config.toml
num_hidden_layers = 14
hidden_size = 160
num_attention_heads = 2
num_key_value_heads = 2
head_dim = 64
intermediate_size = 640
vocab_size = 4096
hidden_act = "gelu"
norm = "layernorm"
norm_place = "pre"
norm_eps = 1e-05
positions = "alibi"
qk_norm = false
attn_scale = 0.125
bias = "none"
tie_word_embeddings = true
parallel_block = false
init = "uniform"
init_std_qkv = 0.0358
init_std_o = 0.0
init_std_up = 0.0358
init_std_down = 0.0
optimizer = "muon_variant"
learning_rate = 0.00684
lr_mult_o = 2.0
lr_mult_up = 0.737
beta1 = 0.95
lr_head = 0.00809
max_grad_norm = 2.0
warmup_steps = 200
schedule = "wsd"
decay_fraction = 0.657
decay_shape = "linear"
final_lr_fraction = 0.0
batch_tokens = 32768
max_seq_len = 512
doc_mask = true
train_tokens = 228400000
max_steps = 6971
dataset = "wikipedia_en"
Each number is 128 + 32 x the weight over its row's rms, rounded and kept within 0 to 255. Layers, rows and columns count from 0. The size above them is the row's rms in percent of the matrix's.

# layer 2 attention key, 128x160, rms 0.126, rows 126-127, columns 80-159
size [129 125]
[[131 169 125 171 162 148 130 109  93  95 112 140 136 137 152 125 141  90 128  95 174 118  69  57 151 129 175  98 144  76 176 111 153 125 138  63 173 143  98 147  72 142  54 143 105 157 108 142 101 158 133 129  89 179  84 110 177  81 182 100 176 108 108 107 113 173 167 151 147 126 162 151 166 148 122 115 119 153  86 147]
 [152 117 146  69 151 128  91 134  57 127 102 122 119 121 132  77 127  89 150  86 150 115 187  92 129 143 100 127 105  79 153 146 131  92 139 161 128 133 115 125 141 161 139 149 106 142 103 170 129 147 139 136  83 107 170 152 116 188  72  81 102  98  58 141 146 154 137 131 149 117 111 151 120 184 169  99 134 154 105 155]]
# layer 2 attention query, 128x160, rms 0.127, rows 127, columns 80-159
size [132]
[[108 135 116 119 112  34 114 111 101 106  99 113 138 138  86 130 109 158  95 144 141 160 118 133 151 154 126 112 132 195 133 124 127 134 125 188 138 136 117 100 134 108 193 121 151 130  59  76 112 186 168 107 154 122 181 127 163 103 136 153 120 122  94 114 168  90 136 163 111  91  93  97 135  96  89 138 112 155 156 144]]
# layer 2 attention value, 128x160, rms 0.169, rows 64-104, columns 80-159
size [ 74  58  59  63  67  67  60  69  66  60  69  60  56  61  63  67  61  59  62  64  76  61  63  64  64  69  65  62  68  65  60  65  72  62  66  51  68  62  61  63  69]
[[120 167 130  99 187 145  64 127  84 160  99 151  80 218 153 137 121 132 118 128 113  39 126 170  76  57 137  77 171 128 156  82 102 173 100  86 178 116 175 120 139 143 151 116  67  89 196  99 150 182 175 105  98 123 102 127 133 173  97 106 124 124  89 131 149 145 159 112 176 161 146 113 140 141 181 159 149 145  93 177]
 [ 74 125 127 137 147  83 171 134 164 111 141  92 139 175 141 116 135  99 190 127  86 121 181 122 153  92 162 165 135 129 154  82 142 180 129 152 122 174  90 165 112 137 136  91 164 140 127 138  85  98 152 107 188 129  98 124 188 108  82 104 139  91  97 173 163 108 153 157 113 154 141  68 145 155  96 103  55 127  85 142]
 [160 157 120 164 135  90 137 182  96 173 186 103 116 169 113 121 130 122 149 101 144 125 116 164  92  64 167  97  50  49 111  76  97 155 198  90 169 110 111 179 182 124 154  90  62 111 145 140  59 110 101  91 109 131 138 115 125  95  85 105 105  95 184  96  58  88 181 161 128 122 104 135 114  87 116 141 112 117 146  93]
 [ 85 143  93  85 140 135 145  72  75  87 188 130 120 175 135 122 184 167 134 120 148  61 169 153  96 177 130 103 143 174 155 146 194 109  80 149 149 139  93 148 125 173 122 148 149 167  68  97 195 167 135  69  80 137 134 185 193 145  92 127 106 115 160 163 160 121  80 168 164 116 113 121 152 128 150 129 166 108  83 149]
 [106  93 121  87 103 118 102 125 100 129 183 142 121 144 135 181  54 126  79 110  92 109 140 177 108  69 100 158 155  71 148 133 165 112  56 118  87 103 106 117 106 136 124 154 106  90 167 120  80 126  97 109 118 191 128  78 106 154 106  99 176 105 140 125 119 120  65 149 153 123 121 155 131 201 148 100 113 137 107 135]
 [ 97 117 131 135 167 148 142 122 117 155 147 131 186 113 125  35  58 122 126 146 121 151 146 100 161 110 177 143  92 118 150 193 111 169 177 165  99 168 137 120 145 154 145 107 169  77 135 122 115 136 158  92 144 126 139  80  69 113 157 116 115 161 131 145  92 138 109 145 113 120 161 169 109 129 145 131 160  91 111 105]
 [160 152 140 137 104  77 158 135 123 107 114 117  98 112  96  66 126 207 148  90 159  91 151 165 155 166 163  64 133  82 129  73 151 116  97  95 112 137 136  59 122 174 129 183 179 143 153 167 129 117 119 154 168 190 126 151 138 140 164 139 187 116  42 111 186  86 131 113 180 136  99  65 152  82 135 112 132 159 136 130]
 [173 106 129 112 178  16 114 123 154 143 128  94 140 175 112 179 147 129  87 130 105 143 105 134 145 101  87 104 123  94 144 117 152 145 111 119  87 102  67  93 128  93 145 156 130 157 118 142 128 102 113 219 127  88 127  97 162 154 157  90  97 135 143 122  82 137 107 116 137 144 113 208 118 149 131 212 147 146 154  41]
 [134  94 136  75 113 147 141 146 148 122 142 133 125 108 108 142 146 130 105 140 111 110 149 151 138 165 119 165 160 126 180 178 151 139 144 120  85 151 103 111 126 101 108  65 179 151 141 131 172 182 135 131 193 116 142 186 110 152  99 176  90  84  76 122 168 168 162 114 116 140  94 127 133 123  68 178 102 100 203 124]
 [135 158  66 118 101 115 137 113 144 138  90  53 107 149 143 130 151 148 211  64 109  72 172 119 140 127 110 175 141 109  83 131 106  89  76  60 184 126 127 119 157  90 153 112 151 132 118 102 157 185 174 111 124 136 131 125  79  83 154 101 137 102 124 197 118 121 145 125 119 128  74 133 162 151 105 100 164  70 115 102]
 [ 64 102  76 160 151 136 156  91 144 140 163 153 125 138  89 121 103 141 153 122 166 200  52 102 122 143 120 122 182 147 130 128 162 152 124 175 157 126 156 156 110 104 143 132 103 171 179  83  83 176 113 180 164 111 101 191 154 118 108 158 154 111 113 181 122 136 154 127 169 103  77 135 152  48  96 119  71 186 197  79]
 [143 152  97 153 170 145 126 131 169  94 120  83 117 133 155 152 112 103 158 123 110 137 145 169 127 103 131 100 116 112 130 125 102 161 117 109 101  75  85 166 157 121 178 149 161  68 122 145 113 155 150 198 134 160 107 138 109 120 147 134 128 208  88 158 160 151 176 141 106 114  95  96 136 131 102  72 105  79 101 151]
 [174  94 148 138  78 122 135 132 101 122 111 138  86 162 140  93 151 112  88 100 146  81 117 174 169  98  90 147 119 129  77 150 189  99 155 141  92  71 152 127 111 104 112  86 116 118  99 112 151  88  97  95 186 197 144 159 146 151  78  91 111 101 152 154 134 149 131 115 112 112 126 116 146  78  87 111  78 121 131 138]
 [130 113 189 118 134 137 107 131 147 123 109 127  65 154 137 111 157 112 107 182 162 157 102 142 156  82  92 134 117 155 144  72 104 151 121 116  92  93 151 129 131 115  99  91 117 128 110 111 131 167 142 175 144 193 145 133 123  95 115 148 124 132 125 141 144 118 130 154 198 160 142  83  79 174 131 120 103 175 147 164]
 [141 185 171 124  98 209 126 115 123 118 117 136 111 170 159 131  97 173 147 180 142 151 105  90 103 126  98 109 144 135 138 154 140 160 172 114 130  96  88 120 118 114 124 129 104 118 137  77 171 142 111 141  56  89 120 167 136 162 122 157 150 145 107 137 126  77 209  50 140  91 133 141 108 156  97 111 100  98 169 104]
 [101 168  87 141 120 208 179 124 142 144 116  96  86 113 222 133 108 139  99 135 121 122 160  94 142 111 147  55 146  97 139 146 131  96 166  86 102  91 222  99 178 141 140 162  74 129 133 102 145 161 209  45 131 139  98  55  86 130 179  86 163 123 121 150 108 142 115 164  59  65 161 133 154  93 154 156 137 137 154 127]
 [ 75 168 175 155  97  90 126 102 118 169 158  93 127 131 176 145 121  99 150 112 104 112 119 180 113 123 145  76 136 121 200  70 161 111  72 148 209 131  88  84 138 160  94 135 172  96 136 147 121  81 158 114 108 164 115 208 149 107 103  86 149 139 152  52 116 103 154 101 114 114 132 170 162 111 118 144 154 132  73 163]
 [113 139  83 148  90 142 115 176  60  74 105 123 130 111 107  72 128 129 130 111 171 104 152 131 166 148 224  91 124 121  81 168 178 150 144  93 181 128 137 135 105 103 175 158  86  90 157 104 143 188 122 133 149 173 128 182 146  70  93 173 174  89 117 126 166 131 165 107 214 147 112  99 125 145  62 102 121 116  55 140]
 [132 124 202 121 185  93 156 134 145 138  75 113 116 110 125 107 138 107 160 101  80 128  84 153 117  79  89 131 178 101 141 123 171  93 207  84  99 133 106 145 132 154  99 120  90 169 115 127 199 125 192  84 134 196 176  64  84 107 139 110 133 133 113 188  90 125  98 145 135 113 145 168  85 125  78 121 115 129  87  95]
 [105  95 139 168  75 174  68 151 174  92 186 200 158 132 142 148 155 113 125 150  97 126 186  59 142 161 170 167  84 142 111  96 106 130 176 147 109  94 119 107  92 125 156  98  38 123 118 136 125 103 131 107 179 104  67 131  78 105 141 126 167 137 155 145 145  73 116 162 117 149 131 137 131 153 118 147 106 123 113 144]
 [190 131 161  88 109 166 161 115 160 129 103 143 202 154 106 137 164 152 157 137 108 159 102 142 180 159 128  54 132  79 142 141 192 157 122 144 123 148 131 147  72  99 129 145 103 160 105 144 135 158  80 195 183  92 122 171 147 125 107 116 106 128 117 134 111 131 137 125 107 160 143 144 101  98 132 130  91 103 158 125]
 [160 151 114  99  89 170  99  73 162 102 139 127 158 180 135 168 115 196 119  93 123 184 158 130 146 145 163 100  81 123  85 138 111 180  82 174  96 142  88 176  69 130 143 106  86 103 115 145 132 158 108 121 127 124  89 158 113 151 165 155  83 114 159 166 182 113  68 135 137 159 166 120 147 148  93 136 140 134  85 101]
 [ 85 145 193 132 117 162 172 129 139 155 119 134 116 192 106 190 158 141  73 146 126 129 144 137  75 127  95 149 100 146 155 162 189 152 165 159 127 102 137 114 176  66 102 100 105 132 108  97 159  71 132  79 153 158 156  49  96 121 152 101 126 141 118  67 133 136  70 150 111  86 153 138 151 150 141 182  96  83 165 102]
 [154 103 131  99 204 115  87 150 165 109 118 184 121 147 114 124 133 108 136 132  68 187  96 141 129 137 132 101 103 132 133 114  95 139 171 145 155 118 133 147 118  60 167 120  79 149 107 126 135 132 167 179 147 125 128 115 112 138 128  83 125 188 141 121  99  92 135 125 117 119 152 186 172 103  76 151 156 123 203 117]
 [126 138 114 114 127 127  70 134  69 126 167  91 141 124 132 175 148 112 147 122  90 118 141 113 115 102 123 160 139  59 119 157  78 156  93 144 170 135 131 130 125 144  74 137  62 129  64 153 140 142 170 126  98 137  95 123  89 108 157 130 104  91 106 119 183 157 175 110 139 200 162 174 153  49 113 124 161 100  77 106]
 [ 79  80 118 149 118 136 105 125 159  90 124 168 147 137 113 104 183 181 105 118  66 141 154 144 110 157 129  69 122 167  63 162 125 160 102 175  83 132 108 121 150  94 162  58 137 123 147 129 170 144 132 145 143 135 101 163 118 116 145 200 107 115 117 141 103 177  83 141 114 170 112 123 106 101  89 140 226 112 141 115]
 [119 162 145  59  96  71 107 116 102 186  99 134 111 179 128 121 165 113  89 143 112 149 120 135 129 107 143 186  86 114 146 112 118 135 146 105 117 176 159 101 147 107 143 149 145 164  49 190 151 133 165 165 130  67 188 162 149 187  85 163 104  89 200 118 133 146 131 147 129 109  79 147 124 136 124 161 153 124 112  83]
 [107 135 147 154 183 127 147 151 161 112 119  69 114 123 108 129 137 135 127 119  73 192 155 138 172 153 129 152 118 167  98 116 102  50 129 111 147 120  50 162  99 107 170 116 152 182 143 137 155 108 133 145 170 132 137  97  62 144  86 181 150 132 120  96 136 125 125 149 106 124 121 174 131 103 109  76 183  99 114  86]
 [182  69  64 195 107 125 126  91  77 162 151 119 125 136 138 112 146  97 124 126  48 104 105  66 157 107  95 104 106  63 119 162 135 132 107 125  68 156  95  72  99 104  85 155 128 153 122 138 103  94 101 100 136 169 124  79  91 177 111 152 170 157 155 135 178 152 146 109 133 151  98 147 107 138 215  75 109 147  58 136]
 [134  71 142 140  85 195 110 181 111 102  91 144 136  94 104  66 146 141 117 208 120 161 125 121 107 168 136 184 143 199 134 161 114  99  94 121 128 121  77 114 133 143  93 152 151  81 112 116 157 114  95 155 165 110 183 119 117 115 113 184  91 178 141 144  84 126 148 126 132 155  97 131  66 163 106 169 135 128 158  44]
 [131  83 199 153  95 131 133  85 162 101 163 185 123 102  88 141 136 106 154 173 144 129 118 121  84 128 132 190 105 133 188 113 109  99 126 101 159  72 163 113  94 143  82 130 112  95 111 125 133  94 136 155 136  97 136 114 162 112 150 100 108 133 129 143 116 126  89 164 176  84 146 130 103  99 149 114 112  97 130 146]
 [138 146 119 164 115 157  71 149 121 161 172 100 140 146 110 124 163 116 126 105 157  76 127 147 159 127 119 121 114  58 148 153  90 134 137  84  94 165 141 190 134 187 163 124 108  93 136 123 203  84 114  97 132 142 134 124 177 119 137 147 189 148  42 117 174 153 183 125 129  80  91 128 123 144 107  99 156 117 165 120]
 [101 150  68 133 122  81 129  88 123 166 117  62 122  94 171 148 112 123 110 145 174 160 157 170 132 112 150  95 122  91 185 118 114  99 151 203 127 105 100 141 165 142  94 100 115 111  98 171 111  98 164 123  84 126 129 165 153  68  76  86  92 128  87  82 102  73 154 175 144 161 140 124 109  51 154 153 128 174 143  98]
 [114 123 200 104 161 109 137 141 118  76  91 165 148 146  91  80  93 169 158 137 132 145 143 167  85 161 105  55  68 164 131  92  93 136 177 110 110 167 118 136  92 132 113 114 100 166 145 152 181 172 158 139 196 100 169 155 169 170  99 128 154 124 153 148 137 170 134 115 182  87 155 162 133 173  56  86 160 207 125 119]
 [118  78 197 169 113  65 141 145 192 138 137 106 139 153 175 114 150 111 165 146 152  73 128 108 152 146 149 218  89 117 109 171 111 163 100  78 133 116  94 187 116 117 140 140 158  97 106 101 194  96 107 107 167 117 173  78 105  81 127 103 142 179 198 117 149 110 155 131 148 102 167 122 125 125  96 146 121 105 104 128]
 [107 134 138 105 119 144 151 149 153  79 140 170 172 120  95  91 155 146 136 114  40 158 130  58 124 137 134 170 132 161  83 123 136 132 140 132 126 167 125 130 146  94 125  86 128 139 128 107 119 109 157 108 157 175 110 136 201 125 155 121 106 137  87  98 147 138 115 178 104  74  88  89 143 110  93 158 106 109 131 114]
 [189 130 115 177 130 134 141 126 123 100 126 137 118 106 152 147  93 117 197 125 121 159 128 107 165 128 115  93  84 106  34 107  98 105 168 154 147 155  48 128  79 182 192 135 138 143 162 116 138 111  98 136 123 120 134 168  87 175  94 122 114  71 123 206 102 128 110 118 147 162 153 118 159 132  65 162 133  57 158 110]
 [183 123 122  57 145 151 110 164 131 149  93 133 140 104  62  97 111  99  88 102 142 146 138 115 123 101 140 140 168 214 133  90 118 115 142 176 132 118 167  93 147 163  99 148 157 126 126 122 181 127 161 124 126 131 126 151 150 122 124 109 213 152 152 106 130 156  68 139 180 115  95 169 135 144 135 115 122 142 107 132]
 [159 104 157 129 144 146 145 100 153 144  99 105 173 148 106 199 157 120  71 160 158 134 123 144 152 122 152 135 100  88 142  94  93 144 106 180  96 122 140 172 150 101 133 101 112 187  84 118 104 109  96 177 148  87 121 158 101  78 188 155 163 131 131 141  93  99  65 122 116  88 146 135  94 159  96 149 133  57 160 109]
 [ 77  53 137 134 130  83 153  84 164 193 149  76 126 159 159 135 162 137 117 159 128 147  76 116 174 134  90 138 117 171  98  35 163 175 110 109 145 134 116 152 106 127 126 120  93 127 103 177 116 122 130 147 111 126 109 112 197 132  52 168 104  72 100 188 160 178 132 158 154 149 130  99 145 119 128  99 151 122 103 153]
 [145 117 193 140  92 144 158 100 188  94 126 125 165  57 144 108 131 158 107 201 105 179 105 151 121 172  96 103 129 145 149 104  57 158 118 165 115  86 170 171 146  73 155 125 130 156 125 106 101  77 133 154 158 148 151 115 153 115 182  81 124 157 109 173 117  68 136 148 146 127 174 154 144  59 102 129 114 115 125 120]]
# layer 2 attention output (transposed), 128x160, rms 0.358, rows 64-104, columns 80-159
size [ 75  67  65  68  77  69  69  72  78  69  71  74  66  69  81  70  67  70  70  74  81  69  71  78  70  73  70  75  72  68  70  72  81  64  71  59  75  70  62  76  78]
[[181 172 100  97 136 168  92 117 126  75 161 120 113 128 192 122 106 124  89 110 130 163 143 135 115 178 185 148  95 127 151 151 120 109  63 141 141 121 122 116 115 129 114 116 105 178 121 218 101 127 172 157  72 152 102 139 146  60 118 105 190 146  96  73 115 148 152 157 178 130 251 154 161 169 141 155 126 120  89 124]
 [109 152 155 143 107 161  76 111 188 152 117 116 119 106 119 199 153  80 122 219  93 128 119 141 176 119 109 134  89 120 136 153 179  97 151 109 114 104 145 119  80 103 150 121 152 201 126 136 128 118 142 103 134 154 125 157 170 100 117 142 135 127 132 127 163 145 150 106 108 116  98 123 103 173 152 122 167 141  56 116]
 [113 167 131 147 162  64 191 116 170 132 157 110  87 129 124 127 106  44 114  91  76 126 158 180 166 152 138 139 195  84 127 128 156 137  68 125 129 144 145 114  72 156 118  64 155 144 124 153 114 130  93 129  92 132 150 131 164 105 104 123  97 141 146 160 133 188  79 188 132 142 130 115 122  65 140 179 136 138  77 123]
 [130 117  67  62  61 129 139 132 128 155 118  89 101 178 160 106 120 140  70  99 147 133 110 156 125 111 102 166  98 164 134 145 130 111 125 171 109 164 114 121 165  83 162 149 127 115  96 133 149 160 204 131  77 103 154 143  56 163 137 114 112 132 115  80 159 138 154  90 154  84 162  87 147 207 141  96 112  81 113 109]
 [145 111 128 164 149  84 208  75 160 135 140 137 127 132 140 168 120 179 129  98 133 131 116 134  96 166 118 139 125 157 168 132 163  44 162  92  96  81 152 131  55 133 167  81 164 163 128 126 148  87 125 125 150  89 170 135 143  73 154  92 220 162  48  74 202 146 140 152 173 129 145 115 119  80 114 142 171 179 130 131]
 [134 101 117 134 183 145 153 136 120 107  78 161  88 137  94  90 186 100 124 158 123 167 134 105 125  99 134  81 126 121  84 153 180 129 123 109 113 135 134 160 136  92 123  90 146 149  99 225  78 110 171 184 155 144 122 161 193  99 106 151 124 128 103 134  90 143 170 184 172 153 156 132 152  73 123 131 106 173 119 137]
 [153 125 153 168 133 101 130 153 111 119 139 107 172  70 102 241 183 129 132 116 177 105 169 146 150 103 162 179 111 140 111 199 136 163 118 106 115 141 132 101 127 169 157 142 113  97 136  86 166 156 126  94  89 145 107 116 107 157 115  80 139 132 152 111 157 107  84 126 116  86 108 133 112 110 123 130 111 121 101  82]
 [112 139  98 172 166 149 139 104  27 116 117 119 131  98 160 170 153 128 142  70 106 139 130 116 164  83 156  93  85 170  88 160 149  59 188 174 170 126 110 102 175 130 179 175 138 115  92 156 152 123 200 100 155 137 147 152 141  88 105 136 155 165 139 164 198 103  97 122 102  99 104 111 109  18 143 171 139 139 165  99]
 [155 137 200 122 121  93  88 104 125  94 151  95 137 146 135 118 125 150 160 200  98 143 164 158 122 148  90 102 147 151 133 161  82 145 151 106 190 154  88 128 141 134 142 186 161 150 128 122  87 136 208 114 118 111 113 140 137 106 173 120 113 154  81 102  92  80 131 126 104 147 102 137 130  82 115 110 131 139  97 146]
 [119 108 165 100 103 154  88 166 195 166 101 150 164 186  92 140 145 113 110 134 105 170 197 179 128 123  63 122 123 112 183 132 106 135 103 156 151 111 114 146 186 142 156 154 235 130 130 132  84 160 132 103 138 121 134 119  96 137 105 169 106 165 132 104 150  78  94 126 112  86  90 105  96 122 177 169  95 138 117 144]
 [156 123 133 124  91  99  99 136 118 146  96 155 133  65 103 153 139 117 124 123 132 115 122 121 155 126 129 185 109 163  61  97 124 142 145 102 176 160  54 146 190 112 146 165 180 122 123 105 105  76 113 130  34 134 115 133 116 111 120 150 156 160 167 110  93 117  93 154 108 162 151 122 158 145  83 123 169  41 169  63]
 [114 161 180 111  92 127 150 185 178 121 179  67  83 133 145 140  74 132 166 156 122 107 125 141 124 126 111  94 182 112 124 126 136  97 142  92 143 107 150 180 104 138 147 137 128 173 174 117 116  19 174 157 172 111  94 127 160  88  85  97 111 133 194 137  66 126 140 158 150 200 134 156 129 133  78  61  78 121  93 190]
 [ 76 110 146 201  82  98 145 157 149 145  81  85 142 162  89 161 125 159 110 146 134 111 126 128 101 100 182 110 122  78 129 149 133 181 107 116 112 173 182  92 124 173 175 125 116 117 124 153 157 136 161 162 102 122 121 131 127 108 116 174 123 136 166 117  87 113 133  98  94  94 137 143  77 113 137  80 139 143 179 152]
 [131 145  89 150 119 180 120  97 150 160 130 141 124  55 133  97  75  76 121 163 161 155 144 126 100 137 120 141  85 171 161 107 100  77 140 170 114  86 148 163 162 186  40 139 102  84 117 140 180 122 157 124 100 124 106 121 109 191  81  97 115 129 134 136 126 137  83  87 105 115 179 193  88 210 167 154 110 131 156 144]
 [125 145 118  43 116  79 101 152 148 163 171 114 101 112 118  90 115 122 124 112  92 127 133 156 109 141  67 137 159 145 147 135 134 151 118 141 111 142 144 123  95  93 174 170 151 147 121 119 135  93 138 142 100 133 122 171 118  84  68  95 163 156 104  71 113 171 132 107 213 189 152 166 163  99 166  74 105 104 141 135]
 [163  96 191 141 162  87 155 154  76 105  81 106 112 194 182 145 117 173 126 153 129 138 145 150  92 122  97  96 142 105 145 176 132 135  77 131 139 162 110  96  96 141 112 125 148 141 139  99  85 131 137 170 190 187  89 132 102 112  57 102 202  91 155 182 158 105 162 124 177 181 149 153  99 108 124  70 126  86 136  95]
 [198 164 129 107 115  70 135 160 121 189 117 138 134 178 129 195 135 160 106  79 132 137 115 137 108 104 112 159  90 125  88 122  96 111 136  94  93 114 139 106 139 139 180 106 122 163 162 122 110 125 130 123 116 123 110  92 112  94 164  77 146 191 119 120 117 142  87 124 176 133  89  95 107 143  87 142 104 122 167  84]
 [126 153 130 187 139 162  52 201 118 118 108 165  79 153 139 117 137 117 109 111 183 110  69  72 151 142  97 164 147 116 160 121 110 112  67  95  99 113 146 117 116 184 160 157 134  86 104 137 175  92 108 109 119  48  96 126 155 140 137 119  95 145 199 164 127 135 146 143 131 168 151 164 163 126  88 128 145 186  61 145]
 [127 140  99 147 141  88 173 107 180 167  94  53 151 132 125 120  98  98  90 178 146 158 143 137  67 112 102  94  75 106 146 105 127 108  90 163 167  75 146  99 171  81  62 124 149 131  82 143 107 165 152 117 123 142 144 136 109  87  93 129 140 169 138  97 192 144 154 135 145  92 159 155  69 122 158 103 107 176 164 118]
 [135 114 118 176 158 124 115 142 109  93  73 146 120  79 131 120 121 129  65 146 121  52 138 124 119 156 183 146 131 115 120 124 126 156  93  70  83 156 154  28  87 151 181  70 153 106 158 109 128 168  87  89 170 181 163 119 147 145 111 154 187 127 150 153  78 149  85  94  99 138 133 111 103 184 138 114 141 120 105 158]
 [108 112  89 173 142 105 142 119  80  68  97  98 113  74 149 121 185 174 178 138 155  91 128  81 139  93 141 115  75 115 163 144 108 119 153 116 162 165 131  76 218 100  75 141 143  97 129 124 120 134 164  95 130 108 165 126 185 113 106 145 121 115 148 173 160 120 159 131  61 141 157 169  76 137 144 152 104 166  93 136]
 [127  97  82 108 133 130 165 152 103 168 178 121 127 142 110 106 113 102 107 115 128 102 168 121 157 149 143 118  75  89  99 116 194  97 129 182 141 166 105  32 146 187 151 129  81 115 112 161 158 112 148  83 109 155 161  86 134 161 101 140 143  51 122  92 108 127 145  81 126 109 140 158  69 159 169 161 116 127 133 190]
 [120 111 118 148 132  96 171  97 146 161  67 115 178 195 158 123  51 163  99 109 107 188 123  64 134  95 132 102 159  95 120 127 161 134 108 145 140 145 119  52 109 117 127 158 176 154 104 150  74 128 104 146 112 144 140 167  72 158  76 209 138  99 102 192 133 144 183 121 204 139 154 116 114 110  97 107 115 131 168  92]
 [120 108 154 178 189 111 125  89  40 121 181 142 179 142 202  91  70 110 142  97 147 106  50  82 135 169 183  95 163 153 107 154 144 164 141 124 134 159 123 156  99 124 108 147 141 154 147 173 171 100  89 132 143 113  61 121 136  93 129 159 146 112 124 146 123  92 140 162 161 179 180 153 127  82  86 131 115  89 126 148]
 [147 115  95  74 178 112 100 173 112 171 102 180 137 194 176 160 198 132 205 103 147 126 160  94 150 121 113  72  47 100 134 167 113 141  97 131 111 134 140  99 120 129 161  99 109 185 121 201 150 165  83  99 140 145 153 156 131 192 123 115 143 115 117 153 167 112 134 136 136 113 107 141 152  92 152 139 177 145  34  92]
 [155 141 117 164 136 162  97  99  90 106 157 116 121 156 147  78 113 113 100 116  94 145  95 116 130  92 144 114 169  67  78  85 107 184 116 168 184 164  99  96 122 169 147 108 129  62 100 104 163 131 149 102 126 129  88 173 171 168 148  71 138 108 108 166  76 133 161 198 122 177 140  99 143 165 146 169  66 149 126 197]
 [ 69 168 141 134 110 163 145  84 122 125 157 154 161 104 136 154 112 150 116 148 134 106 121 137 125 181  99  83  60 107  44 143 114  99 121 172 117 195 110 153 129 117 105 104 105  86 112 127 102 100 172 137 179 141 105 175 118 119 163 130  90 150  92 126 201 109 141 107  73 152  62 127 160  67 112 140 120 181 143  88]
 [ 85 149 120 130  86 164 111 178 169  93 109 114 151  78 158 140 127 143 137 133 158 158 157 114 151  72 155 175 167 123 174 155  91 150 125 134 196  95 174 109 141 154  51 148 115 107 168 108 133 128 132 145 161 168 116 129 164 171 129 135  93  47 163 209 117 123 142 134 123 152 117 105 121 150 118 130  38 105 130 121]
 [127  85 127 115 178 156 124 119  97 142 129 135 144 103  84  96 149  74 169 141 123 113 132 155 167 103  80 127 101  12  95 186  64 149 183 148 104  96 158 143 138 125 106 146 166 135 125 145 100 149 130 113 147 113 147 158 139 134 109 113 175 102 113 164 173 132 133 119 108 119 155 172 137  67 120 119  86 124 104 107]
 [118 107  85 125 112 155 164  76 140 125 189 126 170 115  81  88 145 160 115 148 108 132 157 153 142 131 118 109  93 156 118  83 108 142 167 121 118 141 118 132 156  92 146 140 135  69 109 125 168 190 174 139 149  91 153 149 177 193  66  98  99 104 140 118 130  65 106 119 151 149 155 145  81 112  99 127  57 181 147 154]
 [136 110 114 123 155  63 121 136 181 140 169 141 117  84 143 133 166  87 158 182 146 100  91 135 108 166 151 174 115 203 170  87 142 151 139  63 147  91  74 148  94  90 117 110 149 191 137 126 143 141  63 119 152 104 100 130 110 165 160 181 101 151  85 172 146 134 134 120  92 115  99  82 119 129 130 159 157  96 100 126]
 [ 92 110 196 100 137 130 176 172 176  82 169 154 119 117 128 117  92 116 149 166 183 125 101 173 127 107  98 143 178 122 132 145 144 135  94 152 138 120 210  82  64 131  64 105 141 118 158 140  60 160 136 155 117 142 147 141  92  63 157  86 136  78 144 122 124 121 134 143 153  50 161 178 163  97 148 121 129 179 114 164]
 [124 160 136 132 121 150 143 152 137 189  81  71 167 183 155 133 182 122 114 108 104 153 151 137 119  60 120  77 138 172 125 121 144 110 189 140 103 160 113 110 102 139 153  59 105 175 133  99 120 128 113 133 125 109  82 100 145 155 119  94 118 151 168 129 116 136  89 144 145 111 103  67 126 102  74 152 105 133 138 176]
 [125 137  80 169 152 154 107 100 115 127 142 100 148 102 151 170 121 128 128 148 152 110  99 143  64 212 164 120 118 150  77 156 175 116  37 121 134 108 128  75 123  84  88 160 121  71  80  75 140 189 194  89  92 118 128 157 136  44 138 169 164 159 135 102 103 126 141 125 108 131 142 153  74 143 181 113 109 158 150  97]
 [128 121 113 106 187  97  95 187  41 121  89 140  97 125 116  80 113 135 136 126 135  95  77 142 150 103 155  74 123  57 188 150 179 121 168 148 173  99 131 160  89  33 119  76 158 130 154 127 153 205  90 155 176  62 145 165 122 119 140 185  90 140 120 189 125  57 111 195 116  86 135 166 103 109 128 137 118 156 108 148]
 [189 110 189 121 122 142 131  86 139 168 118 114 142 172 102 112 111  69 111 153  95 121  90 144 135 148 140 139 112 101 129  65 103 155 107 146 138 107 142 162 143 178 165 116 151 146 187 108 122 128  64 103 156 133 117 124 113 117 102 153 153  87 107 116  53 102 156 138  87 134 144 149 145 125  80 111 104 157  91 137]
 [131 149 137 145 141  92 114 144  99 172 181  73 125 114 136 145 113 127 129 119 127 105 136 117 125 128  97 119  84 106 138 144 170 182  61 112 127  72 166 153 164 121 170 127 121 113 106 137 136  84 137 115 119 182 100 103 170 131  98  93 116 135 138  35 160 166  78 141 105 157  96 144 119 131 206 137 151  82 161 143]
 [ 97  55 122 108  78  90 122  98 125 106 125  90 144 174 145 129 127 179  84  92 161 107 128 178  86 186 151  77 137 142 122 125 149 158 141 162 147 130 148 158  83 127 183 113  61 137 137 103 150  91 109 111  97 137  92 127 126 153 173 148 122  83 135  87  81  82 145 146 160 118 121 113 142  73  51 116 124 139 139 123]
 [149 157 147 120 113 105 133  84  90 213 181 119 120 129 129  37 151 114  94 121  89 111 125  56 142 188 141 124 128 146 129  93  89 142 140 169 191 141  73 139 130 138 117 151 194 144 135 153 144  57 159 106 148 152 105 111 138 137  53 109 105 123 126 150 203 101 113 108 101 111 117 124 177 118 132 186 116  97 111 118]
 [165 135 126  90 130 109  80 111 174 131 154  98 126 119 141 118 145  93 143 133 167 130 120 178  88 125 137 148  97 105 126 134 144 162 174 153 138 140 103 130 140 148 114  69  93 138 120 105 169 162 208  94 113 184  86 150  97 130 115  88 130 122  67 105 133 108 135 125 139  84 101 138  57 173 194 130 105 119 145  87]
 [191 102 108 140 170  96 142  24 140 142 154 158 150  85  76 220 144  99 149 109  50 129 196 123 103 137 176 138 138 147 117 114 169 142 152 110 158 125  86  71 121 174  96 120 102 153 102 125 132 164 117 134 162 143 139 114 168 134 100 149 160 120 168 127  94 101 121 151  74 134 162 150  66 164 130 105 110  78 154 181]]